Part of a small language model's weights: biases.
Each number is 200 + 40 x the weight over its row's rms, rounded and kept within 0 to 999. Layers, rows and columns count from 0. The size before them is the row's rms in percent of the matrix's.

# layer 3 MLP up, 1024x256, rms 0.179, rows 308-416, columns 192-255
097,212,259,253,187,228,269,177,195,196,234,175,188,209,170,122,168,253,269,157,212,208,332,242,125,93,143,147,235,168,186,190,227,172,199,217,167,244,243,208,268,260,212,234,228,277,245,210,187,187,221,124,204,199,236,225,180,158,93,238,189,166,203,292,143
091,209,176,199,123,160,184,211,170,206,120,191,174,94,155,188,157,164,185,157,193,291,220,305,184,229,233,211,202,187,174,247,174,249,180,233,201,213,227,132,189,154,159,228,184,136,155,191,199,190,232,179,170,240,179,206,248,239,260,189,213,231,204,227,194
092,227,188,293,181,293,189,173,147,181,225,226,260,208,182,264,277,193,191,138,102,163,241,227,309,194,243,239,207,196,127,215,141,221,192,237,231,220,136,240,237,198,147,202,136,307,299,239,229,177,175,195,238,153,178,176,299,158,278,209,226,160,175,195,230
095,178,266,264,214,136,254,236,169,198,219,201,187,277,161,229,251,193,180,166,135,283,214,200,264,224,125,142,236,186,154,262,250,223,240,221,169,168,207,230,193,210,221,154,185,172,271,232,179,195,227,185,175,185,220,178,216,201,228,234,152,226,228,149,204
090,208,179,140,222,138,225,188,199,157,234,202,239,149,199,269,207,205,240,146,258,226,191,295,219,152,167,255,190,183,239,176,197,277,165,212,254,229,162,109,255,201,248,210,215,207,175,205,219,160,191,183,225,227,138,225,201,188,203,255,157,150,204,188,147
095,203,249,193,144,239,204,192,167,169,176,216,109,197,201,183,190,186,213,196,193,183,162,182,158,174,258,205,189,212,181,210,218,174,199,160,153,265,210,186,218,274,197,185,167,181,222,183,246,241,202,113,211,209,212,215,181,103,151,165,237,142,203,222,138
093,205,191,164,220,201,185,243,219,145,183,288,219,131,211,200,197,218,206,194,234,151,199,202,214,207,225,212,172,207,219,154,310,169,300,224,221,195,180,213,256,220,205,241,168,224,194,257,175,197,204,213,209,177,203,214,208,264,171,139,210,188,284,231,183
109,218,217,291,216,206,237,251,244,227,185,247,238,208,87,254,235,240,150,105,280,176,123,263,242,230,273,233,287,159,147,157,291,233,183,202,183,279,201,177,136,160,233,231,167,209,180,189,188,311,177,154,181,127,154,196,210,242,151,193,216,113,270,187,200
097,178,177,261,245,221,219,248,162,208,209,257,204,194,203,182,246,194,181,267,179,216,169,236,184,186,302,173,141,208,243,197,207,194,206,243,162,212,241,213,173,197,153,258,204,188,218,180,131,278,170,187,230,259,220,212,233,158,216,130,237,139,146,241,182
101,231,208,140,174,155,259,200,174,207,230,200,143,151,145,171,288,196,272,207,140,172,211,228,271,166,151,177,287,188,116,140,244,249,206,242,214,215,226,151,237,161,208,203,132,143,144,192,167,186,100,211,222,156,297,163,132,219,192,212,233,152,200,275,179
098,234,212,221,209,219,201,143,181,222,222,199,226,287,206,192,152,208,256,188,147,197,200,214,228,144,200,220,205,219,277,259,230,177,174,194,192,216,212,207,131,239,213,214,179,141,111,198,208,167,196,271,201,172,235,222,155,194,223,199,199,227,99,176,185
085,183,222,263,189,193,196,187,173,181,259,215,235,188,142,178,188,270,224,182,139,168,216,210,260,167,155,143,140,176,212,185,141,224,265,205,181,139,236,234,159,166,195,227,228,235,174,109,203,260,278,259,125,196,186,230,168,134,141,230,100,228,146,176,173
100,172,263,206,186,152,188,233,199,216,144,108,187,232,158,214,202,193,164,231,160,283,158,247,176,137,196,204,215,165,196,187,211,266,218,243,232,230,197,194,178,172,214,208,183,227,235,206,189,189,252,168,206,131,219,244,245,195,171,142,207,183,263,90,182
097,125,227,180,167,152,181,205,214,187,258,242,170,224,185,236,155,230,152,169,143,179,311,134,243,133,163,252,183,161,201,186,199,201,215,183,213,259,241,212,167,149,212,190,208,224,214,224,224,169,187,176,137,229,181,81,104,172,204,164,242,259,199,150,137
091,135,185,227,172,304,206,212,215,218,197,148,195,300,218,298,174,204,238,220,211,256,198,177,197,196,170,207,193,125,204,194,189,177,190,232,180,198,137,252,228,139,250,147,225,117,299,175,164,167,156,278,228,208,202,186,202,203,154,233,209,107,221,230,196
110,240,174,187,199,155,244,262,266,225,150,284,206,223,203,199,195,195,123,176,170,224,247,181,197,194,254,168,129,208,183,242,209,180,211,213,182,186,224,185,219,188,150,225,181,193,143,274,255,179,175,217,333,257,187,144,243,200,212,205,201,216,131,269,192
105,225,232,117,198,217,176,216,167,211,172,197,166,182,215,218,220,231,269,278,219,208,177,164,225,167,167,231,166,225,225,194,136,148,240,174,232,233,232,226,159,180,190,280,235,194,208,219,238,222,132,199,199,239,126,146,173,186,290,131,117,144,202,187,208
091,169,246,129,277,311,158,181,239,268,221,159,174,240,170,269,218,179,166,169,136,294,169,147,219,218,139,154,166,232,245,234,177,207,259,208,192,306,154,129,183,226,175,195,150,171,247,250,233,236,189,214,216,183,173,234,195,230,181,187,106,224,244,206,207
082,148,242,241,161,163,188,204,199,194,155,238,116,179,187,182,218,204,226,207,241,186,322,218,177,214,133,273,185,213,185,240,174,202,236,221,200,204,240,279,192,182,138,158,256,214,202,266,147,217,233,259,191,217,153,96,241,175,201,252,124,260,175,228,224
107,219,172,187,182,207,178,178,267,222,151,211,177,208,224,211,209,186,376,237,200,174,183,162,145,155,224,239,271,237,242,187,173,194,167,236,201,222,163,184,183,184,175,205,193,195,156,220,228,200,180,321,217,203,224,215,203,193,168,111,247,170,225,166,300
101,221,209,239,243,162,209,241,179,179,157,168,142,222,128,186,190,256,244,243,199,211,231,193,107,216,175,162,215,227,253,204,173,201,191,206,171,272,202,157,197,167,212,240,178,250,206,277,183,184,207,158,178,223,200,174,207,202,264,212,160,192,250,296,267
106,256,265,155,160,182,196,231,247,127,198,217,154,171,168,214,218,219,160,180,191,175,196,215,292,244,157,222,179,177,190,190,169,245,186,207,164,242,208,201,252,235,186,184,239,139,214,193,142,186,242,290,177,153,225,232,224,239,237,226,113,157,182,176,209
096,238,171,264,230,234,154,184,220,207,181,253,137,204,259,204,262,155,167,172,176,156,191,204,396,231,226,195,215,216,250,203,171,157,239,238,201,209,201,221,217,194,180,192,221,174,196,252,232,210,220,207,163,243,195,189,167,211,253,231,129,128,280,194,197
108,209,164,171,239,248,287,212,209,171,189,182,156,196,219,234,201,268,216,136,228,213,216,109,172,147,192,179,224,119,214,235,196,169,168,192,228,268,217,132,160,217,207,140,199,165,185,215,250,197,232,222,299,222,181,211,187,154,267,178,185,233,175,220,199
108,127,147,236,194,193,90,188,217,201,207,203,178,152,244,241,149,215,283,132,285,207,274,258,247,141,149,224,240,180,139,168,267,181,216,216,249,201,188,192,216,211,266,247,164,194,158,241,252,227,233,160,207,233,234,207,170,141,223,237,193,227,206,195,147
094,206,165,232,108,204,223,206,178,247,225,203,182,165,185,215,246,204,206,216,162,216,183,177,147,346,226,187,255,234,220,347,267,208,247,235,195,165,215,219,200,170,177,267,211,196,206,177,182,136,214,291,236,193,231,202,168,184,174,163,246,264,141,231,230
094,215,213,138,193,198,183,255,149,43,197,185,200,156,258,222,203,250,190,171,258,204,200,246,221,174,126,210,169,251,240,228,208,200,198,204,176,178,236,209,247,173,215,191,215,151,193,123,280,155,170,269,210,229,195,105,151,227,211,232,138,224,237,208,202
092,166,147,261,194,332,240,171,177,122,209,202,216,200,181,219,197,190,167,170,184,185,179,244,166,180,215,270,215,254,255,181,155,167,201,220,172,206,138,148,205,182,176,161,208,194,176,227,238,126,212,183,149,230,113,215,197,231,230,164,282,219,150,151,203
104,214,252,172,141,190,213,203,249,210,195,135,114,164,216,120,160,203,193,244,314,227,188,114,273,196,222,194,210,223,168,206,164,225,299,213,228,173,177,251,244,235,272,165,115,315,200,273,195,129,283,179,189,166,182,213,172,106,219,212,177,240,216,162,172
113,210,173,221,204,217,161,229,203,251,267,266,167,195,224,238,249,207,126,263,156,208,241,214,231,232,252,178,187,226,187,241,209,163,240,177,272,191,305,198,217,157,186,161,147,178,200,182,141,191,214,217,172,170,225,176,140,196,206,217,159,204,164,120,205
099,207,130,166,93,229,194,234,135,132,241,202,252,206,228,207,179,223,250,252,188,179,117,178,147,126,186,158,223,224,213,247,147,161,141,136,235,206,260,208,240,143,193,140,222,246,128,150,278,184,180,262,318,249,228,203,207,229,193,220,240,218,192,182,202
095,171,197,224,206,210,188,261,243,182,334,208,236,243,154,183,195,324,187,226,195,251,193,167,171,208,214,202,206,207,207,188,157,223,154,186,279,288,250,238,172,181,191,179,283,101,280,151,185,221,251,199,160,206,168,212,206,153,223,187,185,234,155,292,225
093,179,193,231,312,244,214,163,215,195,134,103,148,170,187,258,156,196,174,197,253,212,257,181,197,106,214,261,118,206,177,234,261,179,179,214,279,245,205,176,119,183,175,214,234,205,209,196,193,247,176,144,169,203,187,229,250,195,175,153,168,197,228,179,214
099,226,194,158,212,189,254,193,179,196,212,159,222,137,184,196,211,243,169,166,197,206,176,180,203,305,230,192,236,158,175,252,220,188,168,234,192,177,217,180,224,172,231,181,197,198,162,127,248,105,239,102,235,209,209,146,155,181,198,175,178,218,249,190,208
110,242,262,112,222,163,181,179,210,156,171,158,203,192,163,223,219,228,256,142,104,294,149,245,197,179,264,202,190,237,154,195,134,217,199,209,153,155,209,264,250,137,183,180,182,171,221,145,179,176,176,235,232,161,281,225,137,192,196,289,223,228,138,237,222
104,192,199,163,147,249,173,122,244,174,207,200,184,215,237,152,206,149,127,229,172,192,213,290,226,193,244,236,217,126,248,248,288,185,194,257,173,257,175,203,271,239,86,221,133,264,141,232,332,147,307,177,220,156,263,158,215,151,242,157,218,142,166,156,129
103,275,158,196,151,203,196,241,162,182,215,121,228,189,230,175,215,157,244,206,268,205,224,207,228,162,206,142,224,209,216,262,150,274,243,129,267,126,183,257,209,211,189,219,108,141,227,141,247,157,210,219,198,241,245,194,206,221,174,265,171,186,209,304,214
100,287,180,165,232,262,167,268,157,187,202,204,188,223,208,241,179,215,243,131,201,139,247,180,221,225,215,153,212,204,187,124,146,185,222,327,188,195,231,182,263,188,184,218,212,197,106,215,254,219,220,117,205,225,164,163,187,189,196,165,184,179,155,225,237
091,214,212,202,225,152,238,289,188,235,142,177,201,208,270,98,204,264,196,167,163,175,245,211,241,183,190,204,198,256,196,135,234,156,208,189,229,147,217,179,207,180,204,182,136,174,210,222,245,229,83,274,249,194,205,175,129,210,189,216,178,162,205,239,181
087,212,265,205,217,151,220,173,181,162,81,187,198,222,169,159,219,213,187,182,219,288,183,205,147,168,261,198,185,170,145,218,157,194,229,147,234,175,187,202,246,182,194,99,181,178,193,248,168,207,132,260,188,170,179,216,213,242,204,76,214,195,236,186,245
099,211,157,163,190,150,219,179,193,136,216,156,197,178,269,239,220,228,262,243,221,180,239,167,204,238,157,237,219,250,232,218,222,134,198,140,168,219,209,236,197,150,126,216,165,216,213,212,268,142,224,226,223,158,186,179,277,180,147,220,212,258,191,233,182
086,198,229,172,143,210,207,204,208,218,211,186,209,153,176,112,258,253,113,216,230,267,177,170,200,150,215,124,275,269,226,136,253,236,205,220,186,167,185,214,235,166,167,152,251,266,240,184,214,267,173,164,196,197,215,219,268,168,263,221,210,269,267,160,140
097,167,180,172,246,213,155,174,191,200,216,189,268,139,179,219,252,224,182,156,277,195,218,216,234,152,143,130,233,128,185,156,201,190,150,226,210,235,298,255,185,168,205,247,253,257,268,219,194,230,202,172,190,217,180,208,180,206,179,197,237,208,149,192,148
095,210,169,201,163,161,129,261,256,219,192,262,304,169,189,223,176,214,263,247,202,249,183,209,192,147,235,212,313,134,216,166,163,170,194,184,163,155,149,313,179,250,162,217,179,181,136,149,170,201,291,252,191,169,202,259,220,175,114,245,232,210,227,166,141
096,176,209,161,247,204,248,177,143,237,232,186,222,173,284,171,192,257,167,159,230,247,208,253,218,218,154,180,198,182,200,184,180,133,159,169,202,153,190,236,177,161,213,132,229,232,181,268,251,140,155,190,213,195,230,170,213,105,188,189,83,178,191,254,205
105,200,229,125,199,201,202,217,275,204,210,193,215,262,148,156,224,233,198,221,233,259,203,237,160,145,184,256,222,160,215,206,250,185,217,239,189,196,171,231,134,250,232,197,205,215,190,187,238,150,189,188,219,215,228,199,283,166,167,177,238,216,101,229,216
106,190,220,163,157,190,173,196,248,161,205,131,237,131,195,248,238,185,192,214,202,241,135,115,261,169,197,224,239,150,226,221,168,152,262,204,148,200,203,218,218,209,237,198,225,201,162,183,249,200,141,189,234,235,271,251,252,149,212,265,178,148,199,237,285
101,191,177,228,244,197,209,274,221,240,161,192,176,165,197,144,169,207,281,218,224,195,200,171,205,151,124,174,216,222,191,169,127,156,231,131,296,274,227,187,199,166,243,227,257,182,186,174,194,207,218,198,248,170,225,184,180,214,173,191,260,272,159,164,226
102,206,204,255,176,201,192,249,214,179,221,172,183,199,161,100,224,196,156,138,159,197,194,162,181,143,223,193,217,142,220,132,146,176,118,252,235,161,187,167,185,216,201,141,265,232,214,165,229,133,198,152,240,156,167,219,262,260,236,176,142,159,184,203,188
102,254,197,188,198,164,285,196,162,233,227,184,144,178,186,211,169,211,185,205,215,238,215,196,232,168,131,176,244,222,227,167,204,192,272,220,202,160,155,186,164,204,243,240,190,112,170,213,248,245,191,212,200,237,164,221,104,209,287,233,141,190,214,314,197
108,247,195,140,241,176,213,213,118,129,181,190,279,107,233,168,203,193,182,247,220,98,211,206,240,182,119,85,235,184,178,190,194,238,165,104,158,207,232,203,285,222,174,207,218,253,195,179,271,195,226,204,232,151,197,225,179,228,249,166,220,194,204,150,183
109,188,163,175,173,250,191,208,192,227,215,211,193,198,148,186,222,155,227,230,204,144,169,203,239,187,209,238,206,153,248,153,248,227,204,181,250,206,196,233,135,235,160,299,139,188,185,162,157,216,193,143,202,224,256,196,208,244,108,206,168,211,139,141,175
107,228,221,186,241,155,182,199,203,176,194,206,205,211,199,232,191,119,255,154,195,268,204,134,125,207,217,135,199,263,185,205,214,188,176,272,178,223,198,131,196,206,201,185,234,264,232,256,171,204,241,226,194,106,242,220,191,279,170,230,229,156,180,263,154
102,287,225,278,241,226,224,194,145,205,116,185,148,220,211,142,181,212,192,196,273,174,150,164,263,113,182,111,243,210,234,237,186,163,233,264,146,173,222,178,163,183,188,188,217,216,263,220,198,247,227,190,208,146,195,204,229,182,208,202,251,234,181,194,210
103,264,203,232,234,151,183,178,163,236,267,210,210,164,283,223,212,178,254,114,172,183,156,308,192,288,209,175,192,188,239,267,259,208,227,205,201,210,224,272,224,295,218,197,211,220,195,167,229,186,194,162,136,264,181,198,236,202,190,170,174,179,201,264,113
116,245,194,215,231,152,133,172,178,173,160,171,250,174,231,232,231,114,260,150,198,156,221,193,251,238,182,188,171,334,195,177,247,208,221,244,227,138,188,241,258,242,134,163,260,248,184,209,227,266,194,186,231,186,210,146,189,262,227,212,163,168,279,173,225
103,159,263,264,151,212,269,167,159,223,159,226,267,199,211,186,142,220,184,271,234,146,194,190,202,232,273,190,223,249,209,175,205,199,124,147,224,161,182,234,238,174,251,244,179,248,246,214,209,126,253,256,202,176,183,208,218,246,208,227,184,193,232,102,103
081,158,201,167,173,234,211,239,165,182,189,257,204,210,239,237,173,265,231,247,203,202,226,188,198,222,201,265,196,210,238,236,170,206,191,134,182,144,207,217,252,225,192,197,163,133,210,263,172,215,160,174,212,192,208,235,112,180,206,147,277,239,218,236,183
104,306,284,250,240,224,176,178,177,168,186,261,199,231,184,204,223,236,197,207,193,177,206,132,265,267,198,140,185,144,152,234,266,189,208,181,190,133,195,200,118,212,248,232,81,280,248,239,241,149,218,159,243,182,186,197,186,185,159,219,188,204,215,192,215
092,169,211,198,270,167,151,189,266,176,226,173,246,168,172,224,224,178,202,211,196,207,189,137,203,146,154,185,213,151,270,173,147,165,211,155,259,172,223,123,234,258,167,208,238,228,191,210,249,139,255,166,191,248,200,158,124,171,264,192,219,243,174,260,142
102,213,120,211,94,218,208,217,207,130,147,186,159,167,195,173,181,187,286,196,172,172,150,135,167,197,260,200,218,138,188,223,236,254,192,294,194,235,199,122,185,180,185,166,223,202,219,225,243,226,257,238,165,265,176,217,221,179,224,233,127,232,164,211,141
099,210,214,167,172,211,188,210,186,285,201,204,179,175,162,196,105,197,207,204,213,266,158,175,148,225,187,250,269,216,187,178,177,133,224,165,262,242,187,212,175,174,237,170,284,233,162,239,221,202,118,164,170,292,184,238,246,134,175,176,247,129,215,204,159
103,189,177,185,218,163,150,243,196,195,235,215,211,187,219,243,153,170,258,282,204,167,227,203,175,185,270,164,146,208,245,261,221,233,245,221,150,263,254,236,286,228,196,201,166,209,186,228,195,170,160,209,146,164,220,257,208,214,120,247,241,182,186,127,261
102,209,245,308,227,208,173,232,138,233,215,162,201,209,234,189,228,193,204,183,226,150,189,158,242,138,201,244,199,239,170,139,151,195,191,218,211,213,98,190,192,232,211,152,213,254,234,299,166,263,264,240,227,129,263,208,225,192,188,174,224,230,192,221,123
100,160,180,207,226,135,251,215,221,162,207,263,164,215,131,236,181,146,125,143,205,207,219,180,258,279,206,195,166,196,208,200,269,208,234,165,217,126,228,159,153,223,230,181,169,226,247,247,144,204,209,178,249,187,213,194,192,236,242,177,226,208,179,163,211
100,216,173,283,121,249,199,234,169,161,236,188,214,166,178,242,267,203,255,209,226,231,175,204,261,213,191,198,171,233,247,226,190,184,202,170,291,159,182,162,244,182,159,227,179,179,170,248,189,178,250,34,167,186,265,170,128,199,191,188,194,212,188,158,197
105,211,94,187,222,222,183,213,192,191,202,272,140,229,263,240,170,185,263,220,219,125,201,137,221,249,189,209,130,282,226,135,183,180,190,179,263,204,262,212,196,190,212,296,230,176,196,219,230,256,179,190,189,157,202,187,206,160,113,196,162,220,178,165,255
106,241,243,250,214,184,257,182,242,235,162,216,223,178,250,211,193,256,201,191,197,240,284,126,267,221,237,249,168,156,204,173,212,198,211,214,114,248,173,214,270,201,165,241,211,180,188,185,221,184,260,301,157,233,198,267,178,180,211,197,214,221,239,172,222
086,176,214,191,205,223,196,229,287,210,227,205,258,238,115,225,228,187,218,215,230,150,204,78,213,252,152,169,278,162,163,174,198,144,210,148,183,140,223,236,237,163,207,186,198,200,199,138,176,101,328,194,123,226,252,157,299,186,232,164,200,198,125,207,202
099,301,302,268,123,203,185,163,247,253,179,241,212,228,116,332,165,175,172,190,169,166,288,212,219,211,181,157,61,174,190,194,250,223,171,177,250,192,177,209,212,224,210,185,263,207,229,234,175,190,182,176,192,185,274,166,209,179,209,148,163,204,215,138,216
103,308,203,199,231,188,185,188,237,196,217,223,213,234,191,202,241,177,216,222,183,170,151,218,187,182,201,212,198,201,239,148,178,233,238,207,209,143,197,249,216,182,204,201,186,173,145,158,270,244,183,173,210,298,133,204,124,173,237,212,194,131,204,224,212
088,167,186,186,202,184,168,175,217,159,210,157,87,272,211,208,159,156,202,185,249,167,197,127,212,199,242,156,193,209,224,273,113,198,217,208,154,205,218,173,259,139,221,124,273,207,71,177,159,232,126,262,181,230,189,209,253,174,260,210,234,228,229,123,261
102,226,231,152,216,264,276,208,201,162,231,220,164,253,186,122,217,209,218,235,127,151,167,228,137,211,232,188,197,149,153,243,180,216,254,229,194,196,203,155,165,186,100,226,223,237,210,218,248,203,163,203,170,187,250,199,130,182,184,249,122,138,287,287,268
111,170,195,224,208,188,124,214,225,188,262,127,148,271,93,214,200,173,211,163,165,167,195,195,196,175,195,236,185,216,263,151,205,180,261,198,200,175,187,274,167,178,223,183,142,102,241,192,199,256,274,224,159,272,189,168,141,207,188,228,167,180,249,202,252
101,197,302,240,228,152,129,215,215,137,189,233,165,192,197,153,206,198,212,231,166,173,127,183,211,244,211,187,195,204,202,142,227,236,233,176,164,191,242,214,210,263,303,109,136,212,215,215,153,202,211,218,239,175,257,249,209,158,169,244,166,170,205,188,245
103,191,168,176,148,249,276,221,160,251,260,180,172,164,226,214,102,190,204,194,189,187,171,237,181,180,129,214,238,239,219,234,205,183,239,214,194,192,255,224,204,229,234,237,195,230,229,213,203,231,236,176,167,212,146,162,151,182,173,140,153,197,194,171,181
095,174,185,171,186,166,214,117,231,197,196,246,273,215,216,143,261,219,285,208,200,183,289,129,227,159,292,242,216,202,240,184,117,191,207,228,228,178,208,191,218,202,272,232,212,167,218,196,202,199,176,216,213,269,224,205,168,263,188,121,189,145,241,196,214
097,230,231,152,212,254,186,190,222,261,183,201,235,206,205,223,169,203,105,202,205,181,191,199,227,216,154,193,109,296,181,195,151,182,129,162,229,170,101,199,216,230,247,159,153,318,125,214,189,193,179,203,180,217,107,180,258,201,196,202,141,145,168,181,166
110,185,227,218,240,165,170,92,182,195,256,231,158,235,222,253,190,216,221,160,96,176,245,199,195,246,194,171,263,195,195,184,163,203,144,217,263,148,188,277,228,198,204,181,196,226,172,239,179,244,118,153,195,161,161,222,143,185,230,180,264,199,221,195,156
099,214,226,228,228,186,223,202,176,265,185,186,254,215,187,116,190,239,230,209,149,169,164,177,126,197,127,170,193,194,187,200,250,204,237,182,147,215,180,238,124,192,195,144,170,242,252,213,139,204,265,141,195,153,149,156,185,211,230,131,286,188,245,121,223
089,154,162,158,207,296,209,174,159,185,153,333,237,172,175,257,196,194,275,211,200,199,159,221,206,161,201,271,160,234,164,201,212,168,199,166,220,205,176,153,253,231,201,236,164,232,233,224,283,182,142,214,201,216,184,192,231,175,166,274,272,148,192,281,159
110,141,200,212,189,140,196,210,179,281,259,200,123,184,164,214,229,299,204,185,230,231,244,170,231,232,214,164,228,195,190,178,191,267,205,233,145,299,237,228,230,199,226,99,199,208,223,247,167,200,246,221,185,235,171,252,126,169,183,236,167,211,163,207,277
095,141,264,184,207,197,189,213,229,182,181,189,220,222,135,276,230,234,146,141,298,206,220,174,181,166,213,216,188,183,237,188,281,187,194,221,202,230,236,242,113,240,203,182,249,115,218,239,177,162,109,190,187,188,184,192,224,163,197,236,257,199,218,187,239
102,165,237,221,168,231,192,100,194,262,175,178,231,234,166,204,179,182,210,172,245,171,142,207,234,177,126,177,235,172,188,199,172,154,231,171,278,226,218,222,185,213,188,163,208,189,212,165,259,215,191,152,194,231,178,134,212,246,252,117,193,252,183,53,209
096,310,179,183,163,182,220,238,173,215,243,168,168,195,306,226,219,274,164,171,159,196,217,265,132,139,235,158,184,223,280,240,185,260,188,222,256,265,168,249,193,207,243,207,149,214,194,204,287,147,206,199,220,203,178,197,241,188,217,223,175,215,160,202,211
104,209,220,126,235,168,224,213,228,154,264,248,183,186,244,198,255,180,250,212,257,110,186,180,246,117,163,182,130,249,207,214,202,141,186,177,214,165,185,183,217,227,198,155,125,82,236,264,236,130,194,244,173,201,212,194,214,214,151,293,156,204,178,261,206
107,216,224,174,194,210,161,232,212,195,153,167,165,157,180,266,218,234,192,214,175,216,209,163,300,172,174,211,109,204,210,168,155,156,225,264,212,134,107,179,224,200,224,221,203,222,262,217,174,185,241,168,251,190,198,217,151,249,152,263,193,231,263,168,189
090,181,145,162,207,162,250,176,204,174,167,185,259,207,216,146,212,238,153,214,168,254,289,219,200,207,187,214,209,219,243,199,239,138,197,230,214,253,130,265,196,207,187,256,191,250,142,181,146,198,192,213,149,209,236,118,225,237,171,221,192,209,186,229,169
113,285,239,241,130,148,140,138,196,132,226,177,196,279,212,209,222,211,194,248,193,205,212,208,200,174,210,211,183,213,183,179,182,192,188,251,185,173,208,254,188,219,194,189,236,197,186,179,198,207,166,285,226,243,164,293,236,225,227,182,189,255,187,247,286
100,183,193,165,265,172,233,248,243,219,200,190,191,135,193,122,240,179,222,241,137,221,270,194,176,216,241,168,245,201,208,178,185,241,150,179,144,214,221,219,189,258,184,158,245,215,110,225,208,193,150,144,157,241,201,146,193,184,168,103,128,234,215,247,207
108,194,184,181,247,244,241,232,227,221,248,185,181,187,235,241,241,180,197,186,198,164,243,233,159,192,260,152,211,205,291,183,286,209,108,226,214,216,185,214,248,226,156,174,194,142,157,189,209,169,223,112,189,216,203,233,160,207,176,230,219,188,86,211,220
095,196,177,192,164,254,233,259,162,243,141,230,171,180,167,226,190,243,225,161,121,211,228,261,120,179,213,265,198,210,184,177,275,243,202,215,207,278,254,203,159,202,212,204,195,218,220,255,175,261,178,207,199,118,210,209,128,240,188,203,184,221,233,270,233
103,246,135,198,245,185,138,192,207,213,142,209,198,179,193,187,158,268,211,216,160,179,179,191,164,175,297,181,179,214,232,159,218,183,222,105,221,249,249,214,224,190,275,269,198,177,219,201,180,155,174,167,185,220,209,248,218,198,194,145,157,238,226,226,142
096,155,254,157,231,276,247,207,299,247,205,208,231,135,237,210,261,224,262,180,159,207,224,219,100,162,201,202,274,206,207,140,234,161,193,178,195,192,178,241,159,235,222,209,185,185,224,144,159,231,165,177,195,196,222,196,280,210,316,272,245,193,200,205,186
108,131,257,170,222,227,210,131,210,244,222,313,175,182,265,142,195,150,219,184,136,136,213,268,231,207,285,216,198,174,168,192,187,205,209,221,273,229,120,128,202,153,190,211,204,225,265,248,195,198,118,171,194,128,229,203,242,226,212,227,181,148,135,117,197
098,158,224,224,250,155,241,155,250,282,195,193,198,188,176,281,188,245,188,272,170,234,290,197,240,190,222,180,197,187,238,176,247,234,169,295,220,243,236,260,195,218,232,182,218,249,202,220,158,226,146,184,117,173,193,163,205,195,171,164,188,155,241,160,225
107,249,208,198,174,164,242,240,149,184,210,296,177,125,262,209,190,167,162,202,233,151,172,231,215,105,189,175,131,225,196,215,190,163,185,222,256,206,127,145,140,100,247,224,167,174,187,189,244,218,201,171,215,231,118,184,221,237,247,203,153,248,168,233,194
101,202,240,249,206,255,199,156,234,195,287,229,219,117,192,207,243,222,214,119,267,270,257,137,215,259,168,226,202,205,186,217,171,188,176,179,227,249,224,206,199,210,161,232,166,220,172,167,223,185,219,250,194,213,163,150,179,193,234,121,193,248,210,187,230
094,206,194,172,188,208,231,233,184,175,220,229,164,184,200,204,299,176,234,227,137,214,205,263,160,227,252,168,218,267,176,166,199,217,214,225,142,187,245,252,169,200,251,226,190,249,162,141,175,253,183,137,168,177,226,189,189,158,238,193,171,175,193,221,265
104,184,157,219,188,193,210,167,200,251,203,229,239,139,182,209,248,167,238,158,178,182,206,202,252,165,125,194,247,234,198,130,213,198,147,239,196,182,101,235,133,211,137,173,47,240,207,163,251,223,147,163,193,195,181,239,167,127,273,258,203,235,226,189,180
110,219,225,175,195,221,151,157,233,230,264,217,231,204,214,252,110,190,153,213,207,177,162,188,164,126,278,221,154,266,153,206,269,242,224,256,230,178,201,274,205,220,184,259,117,201,264,179,215,159,212,211,184,147,210,200,225,243,181,265,91,165,197,223,333
091,156,225,199,210,254,241,105,252,199,225,152,227,186,245,252,215,175,177,265,206,182,194,177,138,188,161,202,159,185,158,235,134,224,188,233,251,117,154,260,264,186,171,262,189,218,150,153,137,218,181,111,161,197,207,212,201,172,227,215,173,222,282,210,170
100,179,210,257,212,215,202,124,205,163,225,250,142,203,200,200,208,227,240,183,114,117,191,191,165,84,209,179,226,153,139,165,311,177,219,211,219,172,224,188,201,163,214,180,210,116,187,154,209,136,157,242,147,191,194,177,222,186,217,185,191,194,182,195,258
096,254,309,261,244,180,152,193,167,198,181,181,137,222,146,271,220,173,299,243,219,200,267,180,201,135,255,209,158,169,221,144,251,210,168,191,171,208,177,207,164,168,192,239,190,165,184,246,167,194,188,189,218,206,246,177,223,174,188,221,185,163,180,276,178
101,230,178,194,192,278,168,229,196,170,243,170,204,208,169,194,249,181,220,196,210,121,166,182,204,195,184,242,218,208,220,221,206,208,132,265,225,255,336,258,184,209,179,230,114,186,152,122,173,221,138,201,190,129,159,263,173,202,230,189,145,226,211,239,211
095,190,141,169,177,187,286,180,237,203,283,226,153,183,196,269,236,206,176,134,188,201,245,259,196,207,261,225,231,217,110,120,181,278,194,202,273,209,142,254,235,130,194,148,145,157,166,230,213,200,206,165,228,149,164,167,205,173,208,120,190,229,174,191,208
103,188,148,129,189,164,181,209,151,133,200,209,199,201,211,189,212,189,183,185,199,221,240,213,293,217,176,175,195,231,223,182,186,245,233,199,138,144,213,196,251,224,234,275,253,191,153,144,135,195,121,176,189,157,162,187,280,230,192,188,199,223,212,123,255
107,193,231,145,193,197,148,249,146,213,251,211,247,166,233,174,192,199,304,213,188,212,211,178,194,137,139,187,193,257,277,157,186,187,185,179,177,273,240,142,198,141,132,159,211,280,190,266,226,155,162,153,256,236,190,215,131,282,203,254,163,195,254,173,174
106,187,192,203,196,218,297,257,202,287,229,176,199,169,194,197,134,170,180,230,260,161,210,196,234,179,214,213,213,163,177,154,255,172,177,202,211,206,236,249,187,152,284,258,192,154,184,177,192,182,178,197,143,163,208,179,319,189,170,269,136,169,150,195,316